{
  "num_hidden_layers": 15,
  "hidden_size": 320,
  "num_attention_heads": 10,
  "num_key_value_heads": 2,
  "head_dim": 32,
  "intermediate_size": 1280,
  "vocab_size": 2048,
  "hidden_act": "relu",
  "norm": "layernorm",
  "norm_place": "pre",
  "norm_eps": 1e-06,
  "positions": "learned",
  "qk_norm": false,
  "attn_scale": 0.177,
  "bias": "all",
  "tie_word_embeddings": true,
  "parallel_block": false,
  "init": "normal",
  "init_std_qkv": 0.042,
  "init_std_o": 0.00767,
  "init_std_up": 0.042,
  "init_std_down": 0.00384,
  "init_out_by_depth": true,
  "optimizer": "muon_variant",
  "learning_rate": 0.00701,
  "lr_mult_qkv": 0.7,
  "lr_mult_o": 1.5,
  "beta1": 0.9,
  "lr_head": 0.014,
  "max_grad_norm": 0.5,
  "warmup_steps": 200,
  "schedule": "wsd",
  "decay_fraction": 0.81,
  "decay_shape": "linear",
  "final_lr_fraction": 0.0,
  "batch_tokens": 131072,
  "max_seq_len": 256,
  "doc_mask": false,
  "z_loss": 0.0001,
  "train_tokens": 820300000,
  "max_steps": 6259,
  "dataset": "wikipedia_en"
}
Each number is 500 + 25 x the weight over its row's rms, rounded and kept within 0 to 999. Layers, rows and columns count from 0. Numbers have three digits each. The size before them is the row's rms in percent of the matrix's.

# layer 4 MLP down (transposed), 1280x320, rms 0.0383, rows 1110-1150, columns 160-239
113:489487512455490533517455545488481467494503511502508517487508482475473520519485525502486507453516439527520499498461528508466498528478471494561472494507493536491506504468540500491464491541495485488523531508488571456461521495474529552509471499
093:463509505458478505517421528485504505489488488480550496521559486471530506473456467506518551533546513506510488551488472513496466531468490470535546506511498477520492489444500495486538472481530477523476504474461529485500493465468477478477544495
094:517499485503537504490537492540499530498526525459471516465551530515468541491509522475500467500498494514506537521512521502524480508475500501493427489534495507542485457493466453513506483498522494499481476498526492512447457480460510531495490524
102:473490501497488490476535513482469491482535523458498478520502484512517522524483516516529506504466510556542493506489505527517544510502486528535454534501464494515489532504522499505495495441489480472518515513518508522498464494508517506468527455
095:491503496470468489547599525525498494507492501532510470504525500510493518508489462491506473482502500495486525516511516496510501491493529513475504489522525512449512485472520529489513527482511530467460505476490512500471464489531534503491464531
107:502488514487499488499429454440482521495460524505523537514527472487551528489489494480516550462509512499510486539514491528480489484568451515503503499513485509464518500533518487479527500454477495505474538461468489478452520484509479484508463499
103:528502485494505464504519491510493490438468478519539497452507507544467513471504490519507518461462521507531462474478517505481501521482504502504554500457517507520533495464513462527501521527533558510500507483490551517481515491503466484457517502
097:517467508531483506500514497518478498508499482510507522523514481526485493513529503488539453525534564471531514505507489532438465488484472494466510511503496464477480520462527484506510507500480479515469492483563508489528488475480495488488508523
088:483475493503427517489504499524498516510478467533493523481485512493514530496537508475501479505483483494483508501507452549516492468516500493517542501489512536530478502553530474467474458469503491490500511534469511574526521504502510443549493532
104:495508509522489532503514520479491530462488501498513508546482545510499527493473564492446504514511503520492494471486499506472503493480517521491467495502500507501497465447507469518497507486538495501538512500510532533522501421523503465489520477
088:492497537543509488522498488458515479493502503493545503540509521479506509540526507502514486514528495548509486508515456490523506502485463506521477489513476529481449518476490464485506496459509434496457494468475511507493467474501537499522542534
102:458529525490496530504496491515504495480539474468516475515493486479506524496568477498449502500529471490509437499504496482479487500472498511486506511548526491552515464494518547468572458477474525513507488522499522483475487482482533499457526515
105:505492496488514517478492505483499536472499528475459477494452483532504510473521489517512510431538533537503532456496452475500486514464458524486510484540503484525509480484520458507466446454518510527511478485477516511562490440447510466524544479
101:524478498474525511560510477528493510520518538501486551503493474531499544528493526515482546482472495466503542501483466458533506541467513508486473490501496503509460441493485523491501472433499511505465503506488482512525483496512496539469502510
096:537539501514518510491507521522537493528527522514535472487498468487520497502544533478534501501477510523476459496475551518516507493521479532520481486509505537517510537527500496475492491503524489511486525507473499528473526514473526558508492483
101:515512517505529463506489533482489483482493546532525453534495483479545504537477520516462490458441460482497451499483510479443496505534518491492523495491499517511488482521532545507537500487509500513524441490485535519536502506526471470547504489
086:514482505498489490520505472526495482487481511451480524482434489483491476502517493491483469500490531488559499518534511527408502473537521461508522464511508510470532527477487506501521560531538537484496484533471484478503475507483494506476517522
109:526479489534509479532529517488430505527485505467516495485468465506499511528494530485504505501528531532483525495460511493486497487487538464498545500506524520527509475527500486471497519477480534533486526515518516479487501484521525524511487504
094:488555516542510525496496499503495486485485502471493521486461466513557472463478514510521495517497510453527506505491503451506533501461462474503483513499505513494552469540452513518504484518466534507543530498511462511516525506506503428500562526
113:457489514494535525545477517527448482476525488505517503548481477494517531505490489532494452497472495480498482469476521563507516456512470487501500471469486523523539448549503505479510535493470530503504513496475469474527507489483540548485489508
093:478491557572463486572480506519504520492485561529519479537483505465516495478507538519543478505523484517461518454533504483458503507485498487532478481485501463490541471529513487475526508490485515490535491498486491525472511511498481510454502457
110:472479483491509503499517511456503486468467504489497445497476521513522472504493484508515563470556504508509513486480502513512454521507542487514508445497490538519458541529511509516528481472472497502494501502507457504477524483484521535414451490
091:476460469486531468473501543523502528470469465528523487518524529478500531508497500453499458480554509481514560501471507517469477455510513523498451514492503538519497518501536484481496502512500496519523539453488493535475486486475495522498486521
101:480470505489508497498527533442527522487438499510512513534474496516531498518497498447502522531510534498487494453501494538507512494474522475503486491469487528541471513476509494462468505509493498477490487496455499507470492509506462541507508467
104:515501484489478498493498487496477508427490481525516441504500541502526529503541462536560511467482508455452507525505558522485481516518547487506506477460505545515486508526498489523490551478508504523488486487465500537479494477567502501513510525
111:543498494483476513483485511437495520504518513500521490490513477493502533500510501508529466526500475496470566459466489450527484502550520508556488522466503464485484476511455538526526522483526495478463500462485523550486509487487492442495473499
108:456526492514467502486537507434461493473507498514498474504500505475495497479491542494485523518509522508530510533495480450472440496478478499477512486518476496466497540505521520532516454494508497473516492512474507496482509519501519504500501481
083:460512472500491488512489526503500537509471517467467529519504476513501500480494493440480491485554495442524497489493504528497538498509500510577518509523519509488495519505486495524452512463466565481491501490520479545494520474465537443531504470
111:474498499451511515531508494507494534530534513446465492533496450508528495473469504507519519522530515487508489481504504466492461514489465538448529505501517501469485495492521486500492497511540519547503493527510552478463473487483467466471587521
100:529524524531469522504496470527549437532502492475554477527513524505483522499506517502508500509471473441458535501504491460514473474505544480487518518473507500444525509492522466499470492503542520449471516503497510503488526486479460517513487480
110:487497517492468499518435473503443441538523506515463518524544494537518508520521488506486519483509511440486500525532535548507492480480520453494521493520515534498496502462529490461475505494487472513463514521514568483530485537480497531434520495
110:476542486490497477524519482479510476512498446487481484523529531490454465483527500471518574547494514508515500530491466509474534494517523509531479536475515509498524484494521493559500507495477426509489494482477521468487465486540498499494518525
101:559535513494484525513454484472476465493479452489536497483519531484567501511505482507534515500502499473466507502538515561495503476460530458507516486543504492532508483526478493478516464475498485518521474487484516542518509533507508479482474507
100:478475491522482514505467504462531496476551519524540517533461499508483524491485480502522504529504476506497495494499512522500467512490505511526528499512461509501467522500540521532518484476547490522496508456436463503550488515495499468514500486
103:519489492536498505509510512507475496526462493501491499500521535492454515517503518507465501508520491490503492512484539486480461500482487524497528488469454482546478529489481520465527481496485479503520491511510490537561564534516511501484485472
090:507496544472541489509455511547485475502490486463498473513501518485502511479467456509512499499484493550507459474484495472506496504507475487520457493472491487496514500507453521474493515491432510522516525536574491480476485492572515515493500530
126:541541500494569475500512479515491491498515492480509515543480472458504479459470511467487514495546489526526469463495507530501509507476472534503498471519518500476493491438458452465489477496516489512515480491527489491485558533518495520510501512
086:525497504511450503502445513474482500476515515525524512483458486474515492472528498528487517563507521536497534511490478507503506497474474473467502499493544540489520482458507531533469462518541508419513443481478485436544486471468470520536556499
114:514459515510492495503507533493509487465494496517477481531530510519521456471488528555526510476490486537516490500568461510481510488508459475501495562456498513480508463501549511562499522487491466458513487481525560560482515507487500521506478490
089:542527498507503490544506510497510538493516480552511536498485512481491525497458555518541507503525530509467509447494469521477531510538482544488516505539490478520501523532518519546471514506520519486558530482551488523534500515471510482524509501
093:557521467534502552543519509477488519494506514466472547536532488530458539506482478498534475468491454538489522451522495528542524476440513513486485477461545483526506517474473513529527494460463483516468502498490498484460507508474482511479497493
# layer 4 MLP up, 1280x320, rms 0.0826, rows 1111-1150, columns 160-239
101:540533470477524520493484514503539454492520501518525469492510511527457483490479527437513505489481497516464492494467506475479515472503533501523457495467531485510505464519477514527493515545515501453492516534542476450492502474449484495500494498
096:455500476507486546494431511536454472526514467513513502519476506543448510509486442512469490543528496492541487481499498525459555518509524491499541496458481473472487524503503500513480510493522538519486496474523479510530515452536468434488497466
102:500546488521503514494480503479481498475522485479498510521478469470487498475540492500489547480507481491499469493492561480505479493487497520531483447480525503540524506478486504517533462494453456556540505492551513497459517540497508500482507476
099:487507445468534469472495489491545508491491526529490504527468499555495489493516495535530519511545522518572524516472519505509490512500512493502486496445471557518496516482470474472528506525474520511519523495508466516520506498494475450476549478
104:515508486531522511490524491532478507501538473496496504465512488493487507521507510511473463470541496506474525512489507499500500464529536478520510488478520515488503523506542519497506485531525517476521517518494514424461481459526515555528442496
099:465532485509535514512504485469506492522463488461520505501501516496469529497486494506505445545498549523511517506519501478484555467522471475505469511498531487501488498514531516477507490480480485515515521549469523512473461544503483519469475475
098:507526497497471484531501517530453498507482493469498494505503523456507502522491508485550494515466512497528509515491504473552484531499473516480500511497480480545428500541490476491523490542519483477482465518529543469451511450512509510497505497
094:511477515523495494488472503508494477538521494519455546485519499476485484443481535537533478491466468468518503518490488450450490471497505512558462475481493486483518497487502525520549473527495493499520475477494469525527508484510516544460495519
100:472467427487499519465467521517445515491496468487515523521486504479517503539532471554514469522518526475472543497527510503493496538516495426465528480488533476493504531513520512502537458508499503509507435493478494541490503524519517510498508504
093:514485522517501473520496493540486501483519553519463468476481508532518543438504537466524471491451509527521466456498482478477529471487530514505529515521514455494531488511509484500491497512469494589501489544531480485518459473509474517497527515
101:542468466502504501482505497503489534516513459489504506456532490554521495522473465475435503512480481529532497517464478498481498548497498519514521521485449504485499478475497526498489513527511539494483486524516490501490504508520471516518476508
102:465512514503524503518493463508460474474488477474546519471475511539548511471530473490477503466528457513493470534486493502498498522538486509474564535512497527550505493475483496478500508493484467563508519523490508491480467500492485530463567475
101:499484517524489469483526505492493481486474478494510538524454506484531530504506465458541490472471495476483495499538480493517493466520483501475508453447492497470527491510526479460523465516507529512520446479470497482491423493517491500466480486
097:507476496452496453478506507515492480517515504471478534498516523481503482526482526517491501514495498525476540490522545528503468508459502479453499517498535454500492480446518498564531512510520538494511513545498489506509526494468494512503508518
099:466489521512529507482496504502488522500475504503493541506520477478460471530474521509506495485513493502492483498514515456532477552488491517464515519479497494504495491507515426472550450517517510460525511540526478516532470543529445498505474512
095:465522524474511503491471526522456470491482533542511478504486483482492496480532497499513510473489464539510511502497491464487524478477522473500515479494476489526506509517507474492503502484505452506487518526503460490514546505521541523501467486
096:541501488526523504512493528498461481489468511498478519562496499461456516510494480491517492501475501470507561500519511462482515499459507478482505513451515512508501492517453495527545511482519493478532530470518514509487507539494495504509467512
095:468455502495495522471500518492452503513516539548480492493483515476461536534485482512498516477501542517476502465497506513522477535520497508484510404534490521523470531506511495465497502516480480463501473497487485483504471536471503531496497459
101:484509504537535485485490457519555533514531528469519510526475495509509477501499504449436502493532505498467492501499535523487500534489523514516508500508466481507495490514487532519529470525496494496479495531515484483494519516446518454476495519
106:516496539563468515538499514487517458511516521538499507531496479532488506499525518529508479488510524473496523494514455474516486472517492478485463526473469468492474478507522532508519484525529481522503498513461508506497491508513484492458496501
114:481474497552490506479527510548506476521526531546503527474499510527481440526538504480466509463499522477495493523525460506485510520535514545514479521522489514492516501515486488532527512510483498505511531502472481488506524505509514476501521502
099:518520546492499534490483457483540459539540499582533505520484479496539493540489521509491514460489469496496472490505512475500450528505546519530503467472465529529506524526499486492514515481504465460534482518490470516489539507548522492485514481
102:498533552508454497492513503488542478467459487494486493476495527478502510491463507497480532519443561525463485577448510476482514530474493463475527569466509464457513493507469455536525524526496519516532509491504522476522508479497475457511503485
105:477484494498483530500517502462486517507537529518512494464495501523513468480491526516484501533509485485525490493535507463512499514517502467504497491512451479535533504520497514539541490489535475469505502485476485509474510501501502536462503464
103:531518545515496470528532482462500507528471440491505462489517515499511514481489541499489456472531534527505502524522524528521483455502530553494527520517562495531473543496526492492464529507493518539492481478524471481523477517530497488472510490
102:507460533460512523476534513527532521466463496534494532507486508525561517501465475462565500502528481494499511524484487466540466492522470456536490500483547497490488529438467505512479496490494469449481534489512482485504455458501467487509489509
089:545486474518490500533509462498497475501516497484499480451501527493498510565455489526488485462468457571520488479493489496529518515546487511448482513497508505537490516476490526479524516483489494540517484528450510461493470472494518492479529507
106:494533478461521521468512449495487486525509481527555526476538537512480513536535509486499581510511480527513511480517498486535458473494536515507506526472490506527521490492505471477515513461485450485437510443539529513472555547504475526511514495
108:481454548491549503483474522464498511495528478533489499483468475506523475498494488468510502479505544538485518481487525528480543499487530446513517511479527496490493448518497491449501491514525489506505511484517487516514502529495535469504476507
112:464513527521481490547526494453483519517465517525502529497495525475512484470537502487503478550466516501490536502495490512448524490504506517469515527524508504434454498498498488511502543474477505508507532493523508482501507515503503494480464480
102:493528503548563501502519497486514480526501507487497504480492510523532490464534506487565462462484498492542503511490486507531535523498525506532514522448523493470515506485434507545506498508497512516504507502512532511509529493494497535473517489
099:467529495490497511464491542512468526523525544455486528460469505463448528494513505532454468506501486512466471484482487510527510467458484458517480488458530510508501498495522515542499509516516482465511515474528495514461512508497487497523509486
107:507526513493552530451465498535544486503503506495472511472486524443511500458507528514518436514459479542516462513502506473572493488519510508568493515482517504502517449513495506506452503529520503500498517495481460515478490486519494499505533512
106:469516483511515485495481498522459509562502526504500461477482491489507502518500485489460492480538472531520498556519513467495515525533527467482503489504520488470480471492505508519483522490519504518499483527479547494481485535516537520509523513
098:474555495521513517505489502461557549489528537519513525464490459520502472517501480477538517505481495480506529533544545496496502486499500527493520520487524482460501498499536485466508492524531494529477501477495518450515468539491479481494469476
113:551502458520487501472486515496444501533521481522496495479522507517505518488494540486473505494459522552512477521527502529485492522523488515492472533487475466500495482514498485494543480479502498499507521548458478493506494471516501533509487504
095:483496479489521479498530547505515503546542502500530533526454520479490495495460508489493514477503521519532547540522492495483472492526509492512545493532473526485517515516490492475494507558466469469504494485478515486472496491490506458488492445
110:496522481498504450511500547466433483475520471492513566475494535470470546513504518509502515519489552495495490490469503508510528492500575452488511474491452490515478507485506447494473488475506475500475514518460516518462504505485492537493544479
099:469449497461513511503469513533469478487496491485499492517532473485525531554488453550504503488517463488473485472466544480499446530494490481528510532507489471459506487470484484479560512492529482473522476539521505468530507492524510524451504554
092:528461525530544506503506503513511458474511501492492501481491512553481534510507466451472512526487504473505494477486516474453535480492519506496469479468520506477480496480508532523511492481442469519484467524509568516515520536491545497478508567